config.yaml
n_kv_head: 1
vocab_size: 4096
norm: "rmsnorm"
init_std_up: 0.0422
weight_decay: 0.033
steps: 3061
Each number is 128 + 24 x the weight over its row's rms, rounded and kept within 0 to 255. Layers, rows and columns count from 0. The size above them is the row's rms in percent of the matrix's.

# layer 4 MLP down, 192x768, rms 0.17, rows 0-191, columns 544-575
size [ 96  98 113 109  93  97 105  99  97  99  97  96  98  93 100  95 110 107  97 100  99  96  98  99  93  97  95 100  97  96  97 100  96 106 100  99  98 100  99  99  95  99 102 103  96  97  99 104 115 103 100 100  99  97  99  92 101  94 117  97  98 102 103 106  94  96 103  99  99 105 100 103 110 100 101  99  99 104  95 100 103  97  99 105  99 103 100  98  96  92 100 102  96 109  93 108 104  94  96 101 100 115 108 101 104  92  98  95  96 117  97 101  94 102 101 102  97 107 102  98 102  98  99  92  96 104  98 100 102 102  98  99 103  96  93  97  94  95 108  97  94 103 101 100  98 101  97 100  99 103 104 100  96 103 104  99  95  98 104  99 100  99  99 101  93 102 101  98  97 101  97 101  96  94  98  99 102 103  99 103  95  94 116 103 100  98  99 103 100 110 100  95]
[[151 130  82 109 110 133 110 105 176 125  79 123 151 121 104  89 129 139 147  98 131 125  90 115 150 119 115 125 170 156 116 155]
 [142 178 128 105 109 116 146 135 138 143 142 147 102  81 133 107  59 139 104 122 172  77  93 158  80 122 146 115  76 149 113 144]
 [ 84 125  98 153 115 148  86  97 116  93 160 118 105 153 135 141 145 133  98 130 138 131 134 118 120 143 126 106 130 119 121 112]
 [114 158 115 132 140 126 109 137 146  84 102 164 116  99  97 108 118 130 133  63  64 128 113  95 105 111 125 174  89 151 138 139]
 [ 91 101 121 135 140 139 146  92 111 126 110 111  77 106 165 145 121 145 133 118 168 118 124 120 100 107 118  94 155 137 116 122]
 [ 72 162 142 124 126 107  62  84 114 122 128 172 112 114 127 135 185 171 106 147 119 137 115 126 144 113 101 116 113 134 132 107]
 [145 154 145 124 146 122 143 126 118 105  93 166 131 141 125 110 108  82  63 145 115 107 113 131 117 119 129 119 111 152 171 142]
 [120 107 148 129 123 143 130 128 157 108  91 105 139 152 174 103 141 125  99 157 112 121 155 146 110 130 141 110 146 126 163 148]
 [127 142 140  83 143 158 113  99 172  90 142 125 110 116 122 149 207 128 167 123 149  30 142 122 151 157 159 129 170 113 112  84]
 [172 125 117  90 141 117 120 108 131 151 195 106 116 116 152  84 124 201 153 100 145 121 137 122 117 136 150  91 153 108 149 129]
 [146 149 154 155 132 122 121 113 141 133 113 144 128 102 165 195 113 133 117 103  94 154  90 113 124 139 128 112 135 147  99 159]
 [106  95 121 143 136  74 148 153 153 120 185 130 156 102 136 132 104 201 164 130 134 143 138 166 127 149 139 131 121 131 115 127]
 [105  89 102 148 102 108 121 133  71 114 194 101 153 178 207  96 129 193 127 172 163 102  88 150 102 119  89 116 134 167 166 112]
 [145 120 123 158 112 115 100 126 113 118 158 121  97 135 170 113 172 152  91  58  89 109 171 163 148 124  92 134 133 129 124 140]
 [131 161 160 143 140 162 130 147 115 119 130 116 135 160  98 110 109 126 131 107 181  92 110 154 120 105  96 179 175 140 112  94]
 [124 117 151 114 140 156 131 137 128  71 132  97 148 102 131 119 128 104 157 134 143 118  80 150 181 137  71 175 154 124  90  93]
 [133 121 153 125  57  96 139 106 117 125 156 100 106 108 104 120 136 125 155 104 158 153 106 155 118 124 120 129 174 102 126 103]
 [ 93 137 151 169 110 136 117 123 162 139 121 116 117 113 114 116 141 116 114 126  74 144 156 156 119 152 105  90 118 128 119 187]
 [137 122 166 166 135 149 128 104 174 132 135 113 141 122 117 123 160 118 146 123 154 125  83 159 123 137 152 129 101 106 171 124]
 [119  98  97 149  75 176 155  86 152 148 140 134  94 127 144 143 128  97 140 151 157 149 138 164 138 154 127 130 177  72 146  81]
 [159 134 112 143 105 105 130 134 122 104 132 127 190 129 117 105 109 145 102 121 131 107 152 103 189 104 102 105 142 172 144 139]
 [121 132 119 131 101 109 151 128 114 129 104 130 114 151 149 142  91 103 126 127 116 154 103 175 139 121 143 140 121 119  96 120]
 [105 125 142 170 119 131 152 108 188 151 114  80 128 104 132  77 139 124 144 171 112 128 132 187 151 130 140 124 180 108 152 190]
 [162 102 165 124 142 105 112 122 113 123  89 122 131 133 197 147 143 117 134 111 118 105 128  99 132 134 102  76 120 159 120 120]
 [142 161 124 130 134 145 109 113 128 150 145 104 115 136  86 107 148 111 118 137  68 169 113 114 134 140 163 128 128 126  75 130]
 [122 127 201 117 155 134 116 127  95 115 114 110 141 105 119 128 123 150 158 154 126 120 142 112 115 103 147 133 104  81 130 140]
 [131 123  84 142 180 104 117 134 140 143  75 163 160 136 118  87 130 127 115 166 104 129  79 132 121 102 136 123 143 174 106 109]
 [104 166 122 135 141 113 109 131 152  48 147 166 169  96 107 110 102 165 130 144 129 151 166 125 101 120 148 109 146 167  85 120]
 [138  99 150 159 126  94 143 117  95 123 164 123 164 127 141 131 134 131 153 110 122 131 140  99  81 128 134 126  94 120 160 129]
 [ 83 128 122 152 116 138 146 109 145 125 123 115 134 149 128 139  98 122 154 156 118 146  86 110 130 139 125 125 114 123 155 114]
 [104 123 115 153  83 125 124 120 133 145 107 127 119 141 127 122 133 159 153 140 121 124  99 123 108 110 135 146 142 158 156 149]
 [156  95 102 159 123 109 152 148 121 130 116 129 152 168 170 185 128 123 104 100 125 130 143 148 144 146 127 112 147 102 144 179]
 [176 134 119 154 141 145 136 122 129 133 105 150 119 159 103 134 126 142 109 153  77 155 111  98 125  90 110 146 130 117 145 116]
 [112  96  93 114  97 152 137 124 138 129 137 131 117 131 179  88  97 167 118 147 137 133 132 114 113 106 158 120 152  79  87 121]
 [148 127 156  95 125 142 138 120 151  91 143 116 131 151 124 146 115 130  94  81 125 136 141 133 148 102 155 158 116 100 135 115]
 [149 144 145 150 133 134 151 147 119 169 121 112 125 131 142 112 117 106 148 130 156  94 120 131 103 129 141 132 116 129 115 109]
 [ 98 122 144 127 145 134 131 137 175 129 166 200 154 122 149  87 144  96  78 127 123 129  86 145  85  94 144 147  95 135 106 130]
 [127 115 106 146 115  98 102 119 144 109 115 100 138 135  95 161 143 114 112 130 110 126 114  92 129 113  88 130  81 115 136 124]
 [134 174  89 116  96 185 133 122 124 124 148 113 114 110 106 151 124 127 166 126 122 131 152 104 119 162 155  98  72 131 110  84]
 [163 114 114 123 153  95 144 148 123 139 139 104 116 124 153 160 176 125 107 116 151  93 106 106  83 123 152 114 145 145 116 121]
 [145 128 146 130 106 126 113 147 103 148 146 121 123 110 131 171 151  97 156 155 128 104 114 110  83 121 119  90 145 170 135 155]
 [ 74 136 145 121 143 148 123  95 158 127 138 159 128 154 112 164  70 134 109 165 163 111 139 111 113 111  94 135 114 159 131 151]
 [148 109 150 129 114 111 149 170 175 105 159 103 156 139 143 103 120 136 117 110 115 107 195 100 125  83  69 144 126 139 126 145]
 [132 101 127 155  92 100 113 147 100 123 123 155  82 165 133 134 135 139 165 113 105 124 112 122 157 120 150 112 105 130 111 135]
 [138 130 159 115 133 112 105  82 181  84 122 147 117 142 159 118  65 108 110 157 142  76 157 164 173 140 110 109 135 110 117 155]
 [121 146 143 137 107  85 120 136 148 114 139 143 124 114 114 122 150  96 136 124 144 113 156 108 139 166 113 149 124 119  99 167]
 [134 128  91  81 142 138 114 146  99 133 126 136 127 141 130 112 143 144 101 101 174  98 120 180  76 174 147  95 131  92 115 130]
 [126  94 141 124 112 130 156 137 126 105 151 178 123 145  92  90 117 133 103 149 146 102 112 151  94 150 176  84  87 129 129  69]
 [169 117 175 135 117 142 108 128 134 125 126 155 139 110 119 106 155 122 173 109 172 150 118 114 145 118  91 113 101 107 145 172]
 [120 125 146 156 128 125 128 133 135 129 160 101 158  89 151 148 149 127 143  42 161 142 146 126 156 143 147 136 150 112 128 131]
 [156 143 135 152  94 103 116 115 122 158 150 150 110 133 138 153 121 121 120 122 129  81 129 140 133 124 153  97 117 149 102 120]
 [111 122 127 148 162 151 165 131 138 118 114 149 139  79 157 150 100 160 133 126 153 132 138 100 131 128  93 102 154  70 115 131]
 [146 151  93 159  95 120 115 113 106 148 160 164 109 141  91 155  97 114  81 109  87 125 149 136 150 174 127 107  90 133 135 147]
 [ 92 132 149 113  95 116  99 150 152 122 146 146 138 136 112 152 142 116 154 133 146 135 115 139 128  85 166  94 137 100 124 125]
 [110 112 117 187  99 144 103 171 124 107 100 149 107 137 109 102 104 106 111 132 147 111 146 113 121 118 119 168 152 150 132 147]
 [131 132 149 165 175 156  47 179 104 114 159 130 138  88 103  99 110 163 121 104 106 179 166 123 131 136 140 131 135 163 155 123]
 [134 185 101 128 116 140 136 135 155  97 121 117  97 180  96 130 117 100 147 164  91 122 128 120 125 146  86 137 156 146 111 184]
 [126 101 140 159 118 161 154 105 125 159 135  80 135 115 150 172 134 132 125 143 119  99 101  85 111 169 142 169 123  93 157  98]
 [119 149 119 166 108 135 109 142 133 112 147 107 147 126 132 107 128 125 134 132 126 142 149 129 122 156 119 108 108 154 130 166]
 [115 172 114  94 143 139 121 158 132  76 141 163 166  88 101 113  98 151 168 166 140 145 145 124 151 131  94 156  99 112 121 147]
 [135 118 137 102 131 113 127 151 135 142 130 163 112 127  91 138 132 142 114 109 109 124 159 117 120 177  82  75 105 100 112 128]
 [157  95 135  98  88 135 152 121 110 127 141 124 106 175 107 139 134 165 130 109  91 111 132 114 154 130 154 108 125 142 104 129]
 [123  96  67  65 148 107 129 123 147 115 159 120 104 131 119 195 160 120 140 145 109 116 171  91  96 119 124 134 126 165  98 142]
 [121 142 124 128 136  98 157  85 178  87 114 122 148  91 155 116 142 175 102 130 132 116 164 110 157 118 121 115 107 107 126  98]
 [103 146 146 101 105 158 100 143 153 139 144 116 126 145 124 120 128 119 142 127 153  95 107 119 127 117 110 117 109 165 105 146]
 [139 112 127 107  94  87 106 113 104 136  95 161 141 148 156 115  75 103 131  82 137  97 129 117 143 107 132 134 135 106 143 115]
 [127 136 168  71 104  76 117 119 167 134 120 141 112  99 104 138 137 159  95 124 125 106 148  84 175  98 129 110 121 110 177 101]
 [ 94 119  99 147  99 213  80 127 109 129 139 158 134 157  89 106 112 177 132  84 106 124 161 133 150 101 140 144 137 105 152 122]
 [130 136 117 120 115 122  95 125 163 176 124 124 130  95 143 152 105 137 144 176 106  92 103 102 102 127 127 110 136 164  96  82]
 [126 163 112 135 133 139  98 129 151 127  88 176 108 188  94 102 176 120 125 159 101 103 157  67 117 119 157 166 164 197 119 129]
 [141 121 130 111 156 117 105 140 103 132 125 134 122 125  75 153 117 142 120 143 138  89 116 129 117 181 145 121 149 135 173 147]
 [126 122 152 137 128 106 147 156  71  89 135 178 118  94 114 101 114 117  79 156 106 115 121 156 110 161 133 155 116 132 185 128]
 [158 150 105  96 151 129 126 148 158 131 124 120  99 132 142 161 134 122 126 113 115 113 114 142 134 135 140 129 106 164 150 149]
 [146 171  95 109 133 162 125 125 129 142 164 124 139  86 127 110 189 149 143 151 106 137 106 122 111 102 142 175 115 122 113 128]
 [127 161 148  97  87 159 123  92  98 108 137 179 111 101 136 131 175 146  69 118 147 134 125  92 123 123 147 163  69 158 108  90]
 [109 128 172 142 145 137  60 155 124 162 110 118 117 105 121  90 126 116  83 112  82 108 137 152 120  65 139 119 158 148 122  85]
 [157 160 147 111 133 110 156 116 143 134  88 134 117 119 130  80 104 157 118 107 115 131 126 123 141 141 137  79 135 152 134 153]
 [156 128 121 140 128 116 148 142 136  68 105 167 111 110  81 118 151 128 124  82 137 118 134 181 114 122 155 122 180 112  96  82]
 [104 125 131 111 139 135 143 123 160 116  92  99 123 145 136 166 136 151 103 127 123 152 133 128 158 110 137 119 116 143 141 137]
 [120 146 131 114 119 124 133 130 154  94 129  99 127 185 152 136  99 161 101 107 117 139 111 106 121 112  82 128 136 106  96 115]
 [118 122 157 135 126 105 128 102 102  97 136  99 122 142 134 188 170 134 154 157 127 124 119 124 140 102  76 120 136 113 170 146]
 [140 111 148 133 108 113 114 149 156 137 119  90 124 139 141 134 176 127 146  99 130 135 130 122  70  95  80 137 156 163 147 102]
 [149 140 146 114 136 132 151 180 139 126 115 129  93  97 130 148 151 148 126 132 157 139 104 127 138 122 110 143 159 132 153 167]
 [109 159 138 118 167 110 113 128 136 119 128 106 179 119 105  73 148 102 121 166 169 159 103 168 152 111 140 111 136 120 118 180]
 [122 127 139  90 109 171 122  91 140 110  83 125 159 164 141  68 114 145 133 139  97 155 122 107 140 138 145 130 149 163 115 113]
 [141 141 150 128  82 154 121 120 111 106 164 114 118 127 156 131 140 160 138 149 115 155 136 139 123  95 158 129 138 124 134 136]
 [131 121  78 148 133 145 135 124 140  83 150  95 147 122 100 110 162 119 117 133 176 148 115 153 190 134 101 153  98 166 106 138]
 [104 126 147  96 137 129 142 124 129 123 149 152 150  72 128 125 135 136 107 126  89 111 136 145 129 120 104 143 110 121 116 166]
 [119 127 112 130  66 146 113 144 152 169  88 156 159 145 137 119 117 114 128 144 158  99 141 108 156 127 150 113 165 127 131 133]
 [139 128 108 134 112 197 148  82  85  89 119 106 168 118  94 159 124 104  97 128 147 146 167 117 116 155 122 173 148 103 138 101]
 [139 121 150 158 155 107 132 112 132  95 119 125 135 145 137 107 128 104 115  67 128 109 123 112 148  94 107 121 104 131 154 123]
 [131  87 151 129 141 138 102 146 150 158 103 144 148 126  97 103 133 175 153 132 132 103 154 114 183 113 117 149 132 116 126 119]
 [139 143 141 122 129  93 141 112 117 144 130 141 125 130 133 147  94 104  85 141 125 156 128 143 155  90 134  78  74 130 111 152]
 [129 142 150 133 135 111 139 115 161  79 126 140 132 146 176  99 150 135 140 137 122 132 147 125  87 116 125 158 106 104 125 127]
 [121  84 150 132 120 145 109 169 116 167 135  97 152 130 146 143 129 153 161 100 128  96 149 144 190 114  95  83 109 111 139 108]
 [142 110  94 142 109  81 102 137  93 106 117 144 117 115 153 109 109 114 146 154 126 154 137  95  84  92 149 142 155 136 127 163]
 [112  84 169 115 147 102 123 124 113  90 123 136 189 112 132 194 130 127 167 133 116  98  93 141 115 130 119 106 152  84  72 142]
 [160 125 172 114 126 136 105 113 117 112 108  90 106 108 147 118 155 135  96  99 157 111 134 140 103  87  99  97 139 120 120 122]
 [173 118 124 122 115 116 181 124 125 133 102 111 162 150 149 140 156 116 145 110 146 132 164 148 105 125 143 123  93 141 126 106]
 [156 148 129 126 138 131  90 127 114 156 151 139 181 112 124 153 153 122 133 108 129  94  84 135 103 140 117 146 133 142 125 135]
 [150 138  75 127  84 152 115 117 115 160  78 113 120 132 139 148 132 142 123 113 132 107  81 130  89 143 138 119 187 156 135 120]
 [135 165 122 132 148 141 104 164  86 105 134 145 114 128 109 129 125  83 137 139 139 111 134 130  95 115 168 140 155 117 200 141]
 [129 132 115 159 121 117 120  91 134 120 128 147 116 114 170 173 145 121 133 133  89  98 133 141 112 118 174 127 145 117 127 136]
 [ 92 124 123 172 132 131 152 114 121  91 122 115 119 145 122 108 114 138 115  92 162 126 121 138 111 118 124 112 148  91 155  94]
 [161 118 145 136 120 135 124  92 141 127  98 105 136 138 111 109 125 114 137  89  62 114 139 136 145 112 135  97 115 126 114 123]
 [118 120  99 131 160 153 111 179 131 154 120 161 179 157 106 115 121 152 131 135  92 149 163 109 141 156  91 157 142  96 129 184]
 [145 137 136 128  88 147 144 154 126 140 131 112 141 128 139  93 115 186 104 144 101 128 133 151 140 126 130 111 138 131 124 119]
 [156 134 127 128 128 124 154 107 104 143 176 149 149 139 127 174 108 136 133 152 128 111 125 150 162 160 112 134  88 134 131 118]
 [116 101 137 137  72 125 126 134 112 109 148  99 175 147 125  98  99 152 141 100 100 161 122  94 117 140 134 110 146 138 122 133]
 [125 141 112 101  86  98 120 149 102 101  94 142 176 107 152 123 121 133 136 146 117 142 141 133  97 115 105 139 150 137 154 142]
 [128 127 111 128 111 155 142 102 151 144 140  91 148 145 151 120 103  83 108 129 116  81 133 147 129 155 122 138 120 113 165  99]
 [151 133  90 141 139  65 127 104 139 122 173 113 152 141 148  96 145 117 122 113 131 129 109 138 150 119  87 131 112 122 141 130]
 [115  98 154 104 129 118 136 153 129 119  87 108 103 127 146 128 102 107  89 153 100 129 126 139 129  94 146 101 128 100 118 136]
 [141 105 174  88 150 106 122 142 134 163 111 144 149  70 134 127 129 108 126  82 114 112 102 131 127 170 125 150 146 128 140 158]
 [100  85  99 167 151 143  98  44 105 123 114 144 137 172 137 126 106 144  57 115 189 104 134 147 152 132 113 122 118 106 104 121]
 [150 148 131 101 114 137 158 138 130 120 136 107 120  98 159 123 119 140 137 109 143  97 158 143 119 137 136 149 130 145  92 130]
 [161 133  88 141  95 155 105 144 140 110 143 110  76 127 120 144 128 125 178 118 115 167 115 124  79 151 114 166 129 134 146 118]
 [106 127 120  94 173 147 169 137 108 121 102 146 104 159 116 124 144 113 111 142 113 155 111 138 169 140 151  78 118 127 150 127]
 [193  99  97 125 160 128  75 103 140 156 132 123 101 123 139 107 137 156 126 112  79 155 131 115  93 175 147 150 110 148 150 150]
 [172  57  86 168 149 126 151 156 163 144 127  94 139 110 121  96 125 143 168  50 119 114 173 119 117 143 139 164  90 133 161 124]
 [101 107 125 108 154 159 122 121 119 113 120 100 130 150 121 102 127 116 172 147 133 135 157  83 123 151 116 125  84 168 120  99]
 [138 169 143  90 144 108 139  57  90 149 127  96 111 119 158 143 119  57 127 131 133  90 137 164 101 174 166 115  74 125 142 155]
 [144 207 128 123 128 154 120 145  86 105 135 123  86 125 161 119 122 151 149 141 133 151 149 134 141 100 134 116 140 127 142  86]
 [126 122 164 123 123 142  88 106 163 117 124 123 145  65  98  97 109 100 140 124 105 166 108 136 115 135  95 167 104 102 129 119]
 [143  99 123 125 139 138 153 135 143 170 136 142  79 166 149 130 128 104 126 123 120 128 187 127 111 132 161 124 123 118 170 156]
 [124 165 134 159 121 104 150 106 149 137 145 172 128 129 134 130 118 114 131 165 127 154 118  97 151 126 143 162 110 109 129 111]
 [119 107 138 139 127 186 135 135 102 155 133 140 126 128 145 132 156 100 137 120 133 141 129 112 100 121 145 142  89 136 202 124]
 [136 144 132 101  99 135 144 198 127  89  92 128 176 114 108 145 132 121  96 104 135 179 118  89  93  72 144  82 136 112 146 143]
 [110 134  78 142 101 142 155 107 124 168 157 112 140 116  65  96 109 130 125  82 139 129 128 111 129 142 148 117 102 110 146 138]
 [120 150 135 140  87 105 128 100  88 140 143 155 125 120 104 120 135 118 172 121 170 147 121 135  79 121 132 144  77 131 172 133]
 [138 113 128 149 116 120  59 121  96 122 136  99 127 126  90 152 142 101 118 173 165 153  88 163 115 142 166 119 145 149 144 117]
 [138 144 134 143 172 146 122 116  91 164 122 107 173 116 154  95 103 151 121 127 150 101 170  95 128 119 144 160 116 133  83  97]
 [163 125 134  99 106 118 153 107 136 141 144 139 111 145 131 117 111 126 138 134 116  90 165 130 163  57 119 158 105 129 141 131]
 [119 162 139 139  91 128 143 123 108 113  95 144 125  72 159 164 119 145 169 128 143 118 138 151  86 109 156 121 125 111 135 145]
 [123 141 138 102 137 141 104 141 134 164 100 132  89 145 101 137 143 165 158 140 145 133 125 109 156 139 139 157 162 121 154 124]
 [156 129  95 106 147 128 153 123 131 159 140 138 113 136 110 117 130 165 127 118 138 141  88 136 128 115 132 122 130 115 138  76]
 [130 125 115 127 146 106 114 120 104 113 142 126 126 131 137 147 156 110  92 115 136 127 162 139 161 103 123 124 106 139 149 144]
 [119 163 130 135 123 160 124 108 145 100  95 125 123 136  86 127 141 159 156 113 156  73 119 122 187 146 125 118 158 100 112 126]
 [151 148 144  98  93 124 133 158 128 137 101 118 164 106 140 172 105  93 106 121 108 129 141 170  83 140 165 151  86 123 133 127]
 [118 152 165 114 168  91 118 128 115  97 113 132 125 108 154 151 111  72 110  73 149  98 118 121 143 145 122  97 109 142 177  90]
 [ 92 138  76 148  99 119 145 127 120 100 167 164 141 101  87 137 188 134  87 150 115 126 158  76 143 122 140 144 134 138 145  73]
 [118 145 120 104  86 131 136 146 127 131 135 121 107 130 144 113 149 112 159 119 106 117 156  89 120  79 141 155 137 159 128 114]
 [104 147  89 136 137 139 188 171 109 139 137 129 101 124 119 154 128 147 140 136 125 131 128 117  89 134 168 107 123 146 143 118]
 [102  62 171 106  81 121 143 116 140 130 138 151 155 124 126 134 173 126 135 130 153 145 129 136 123 156 120 117 144 122 122  97]
 [131 138 133  85 121 135 144 108 144 121 138 138 111  96 120 146  99 152 101 150 165 128 154 162 102 138 169  88 143  79  96 140]
 [130 123 126  82  73 134 137 164 143 160 136 169 135 133 101 136 115 130 139  49  69 122 113 127 112 185 108 111 127 138 138 131]
 [127  88 152 104 160 120 101 166 145 143 111 171  98 119 132 100 125 140 101 117 148  95 150 107 117 122 161 131 184 149 172 162]
 [159 114 115 135 117 101 105 112 104 144  98 112 108 125  99 154 128 152 107 112 124 153 133 140 142 153 120 137 178  84 139 135]
 [126 116 113 122 147 135 119 106 159  67 118  92 127 107  92 104 128  91  92 137 142 171 115 146  87 127 147 129 159 136 146 136]
 [116  84 140 123 126 142 105 106 140 144 130 160 145 145 169 146 123 144  81 138 144 124 146  92 183 101 167 112 110  94 143 155]
 [ 97 145 109 130 116 145 140 141 132 111 108 124 146 156 149 180 119 106 156  97 146 119 152 117 126 150  91 132 120 105  84 122]
 [110  85 128  55 128 126 159 121 102  95 139 161 128 113  88 127 110 138 121 172 124 100 163 203 115 106 122 112  94 121 147 119]
 [146 157 120 118 100 154 107 152 141 141 106 138 130  77  75 176 130 119 164 143 105 117 111 120  90  97 154 149 140 156 110 136]
 [129 139 123 130 116 140 114 125 144 142 101 127  88  81 101 133 132 166 131 122 139 120 103 135  99 169 127 147 148  92 130 149]
 [117 102 152 178 116 125 123 145 138 145 107 113 143 181 154 109 152 119 149 161 119 126 143 111 154 123 118 144 100 160 151 105]
 [115 111 145  91  89 144 108 108 138 118  74 143  85 131 146 113 146 141  86 154 115 100 134 116  90 101 121 152 117 131 191 107]
 [103 120 130 163  89 142 126 129 116 118 114 121 142 134 141 123 101 121 123 119 153  86 125 136  99 101 119  90 139 138  89 120]
 [156 156 123 127  93  94 112 133  96 125 116  92 124 126 154 109 141 127 159 152 130 123 149  93 121 123 118 111  75  83 156 130]
 [151 136  99 142 158 113 123 142 121 138 121 125 138 151 128 168 154 162 145 126 151 123 131 153 111 140 133 118 125 101 177  86]
 [137 136  83 123 109 126  78 150 144 137 119 127 155 115 127 109 141 176 105 131 132 104 128 140 152 106 116 139 113 165 132 142]
 [120 115 158 139 197 145 113 116 125 116 113  98 172 102 184 104 170  97 118 119  81 135 128 137 110 120 150 131 107  96 118 143]
 [148 142 137 115 133 141 116 109 145 154 138 134 128 173 124  96 131 131 151  95 153 109  97  96 139  99 138 148  74 149 176 162]
 [115 130 115 125  99 153 126 133 101 140 156  95 141 124 134 116 143  92  75 149 173 128 104 118 112 146 123 127 133 127 116 114]
 [130 102 104 108 131 123 108 145 165 129 135 105 106 131 127 133 111 138 123 138 118  99 113 148 152 135 140 133 118  94 116 129]
 [136 109 102 180  97 161 107 127 134 147 149 126 147 109 128 151 131 151 128 121 120 103 134 143 122  64 177 172 118 128 112 115]
 [150 148 150 136  75 115 140 149 114 107 124 107 143 141 144 145 136 149 125 138 127 146 112  74 143 148  91 116 117 139 110 126]
 [122 127 142  88 147 117 151 138 107 141 101 143 147  78 155 120 134  84 113 122 163 145 103 131  89 117 111 146 109 103 125 124]
 [149 113 140 113 115 102 133 130 153  95  98  87 147 163 159 128 150  97 139 129 112 135 149 117 132 107 151 121 117 108 149 108]
 [201 149 127 107 112 142 125 136 150 130 141 137 139  95 136 101 134 122  53 125 153 147 102 118 155 106 143 118 160  95 163 151]
 [144 115 147 112 157 147 107 144 132 172 116 134 171 154 148 103 127 145 127 126 144 113 151 123 136 160 121 104 110 137 128 132]
 [108 186 190 108 179 117 147 122 136  97 136 117 128 119  72 129 122 121  67 152 135 136 127 129 136 141 107 137 105 117 153 114]
 [166 126 138 126 106 105 160 157 116 133 134  76 154 119 133 109 130 118  71 135 140 165 135 118 111 121 129 138 152 166 129 114]
 [119  89 110 122 121 109 126 152 121 129 122  86 152 133 153 158 119 151 163 109 154 152 102 134 117 146 150 110 112 117 181 146]
 [128 157 135 138 109 146 143 113 135 145 117 134 114 180  87 133 135 145 140 112 121 130 169 121 143 121 126 113 107 144 140 111]
 [164 143 141  99 122 138 123 134 119 163 129 111 129 100 131  95 142 183 166 124 125 120 145 148 161 100 150 125 120 125 128 152]
 [111  92 149 118 138 122 145 146 153 105 106 136 129 145 118 133 107 111 115 128 105 155 169  99 116  80 136 148 133 152 132 127]
 [109  96 125 127 129 134 127  95 163  99 158  84 126 160 143 157 143 131 118 149 110  98 149 108 115  87  98 145 138 117 151 112]
 [144 122 109 152 120  57 149 125 142 109 107 137 150 124 156 128 130 151 126  87 108 164 123 166 137 134 135 164 108 196 113  91]
 [ 94 127 102 107 135 138  88  89 144 144 125 180  86 155 103 137 103 114 157 131 121 131 150 133  79 124  88 142 127 121 107 105]
 [126 108 169  65 121 115 103 111  90 157 149 140 136 113 101 107 107 108 147 109  93 136 153 101 155 127 113 114  67  48 161 147]
 [ 71 140 116 151 124 126 107 131 151 164 168 127 134 143 103 123 159 117  92 128  87 131 134  93 165  98  99 105 124 103 115 152]
 [134 119 112 105  92 100 127 134 148 130 117  85 170  86 122 125 133 113 144 117 119 150  85 120 146 136 138 105 132  96 155 104]
 [137 106  87 139 121 135 131 103 142 128 102 134 135 126 178 179 110 151 114 158 119 155 148 118 102 146 131 103 150 111 103 102]
 [101 123  91 139 185 156 117 135 142 112 113 119 101 109 150 145 134 125 140 104 109  75 163 112 113 189 139 118 116 132 116 125]
 [105  91 129 105 155 146 156 164 145 167 124 143 134 171 152 108 153 111 122  75 130 116 148 193  80 129 124 135 123 146  60 143]
 [202 148 177 174 112  95 111 145 136 138 140  95 178 151 123 110  90 142 105 126 162  96 152 113 128 197 122 123 167  95 110 137]
 [108 118 137 150 138 140 148 130 136 111 116  82 118 156 119 106 139 110 138 170 127  84 118 143 144 162 113  94 133 139 119 101]
 [146 150  82 137 140 122 108 109 136 124 134 117  93 154 156 124 120 134 168 113 125 146 116 128  99 115 140 153  94 160 126 109]
 [167 101 105 115 101 128 123 106 170 105 161 111 168 158 196 122 136 141 128 101 145 140 173 147 129 126 156 170 127 154 133 115]
 [136 147 153 102 129 140 159 150 151 102 151 139 115 128 154 183 134  97 152 118 120 146 159 143 148 144 136 100 128 174  90 136]
 [164 111 158 136 158 145 135 129 122 138 134 138 153 149 114 194 144 132 119 152 113 100 133 164 143 142 137 100 144 123 160  97]
 [152 160 130 105 151 107 124  91  98 112 165 141 148 155 144 141  90 136 153 133 125 129  97  99 151 113 123 122 109 160 108 143]]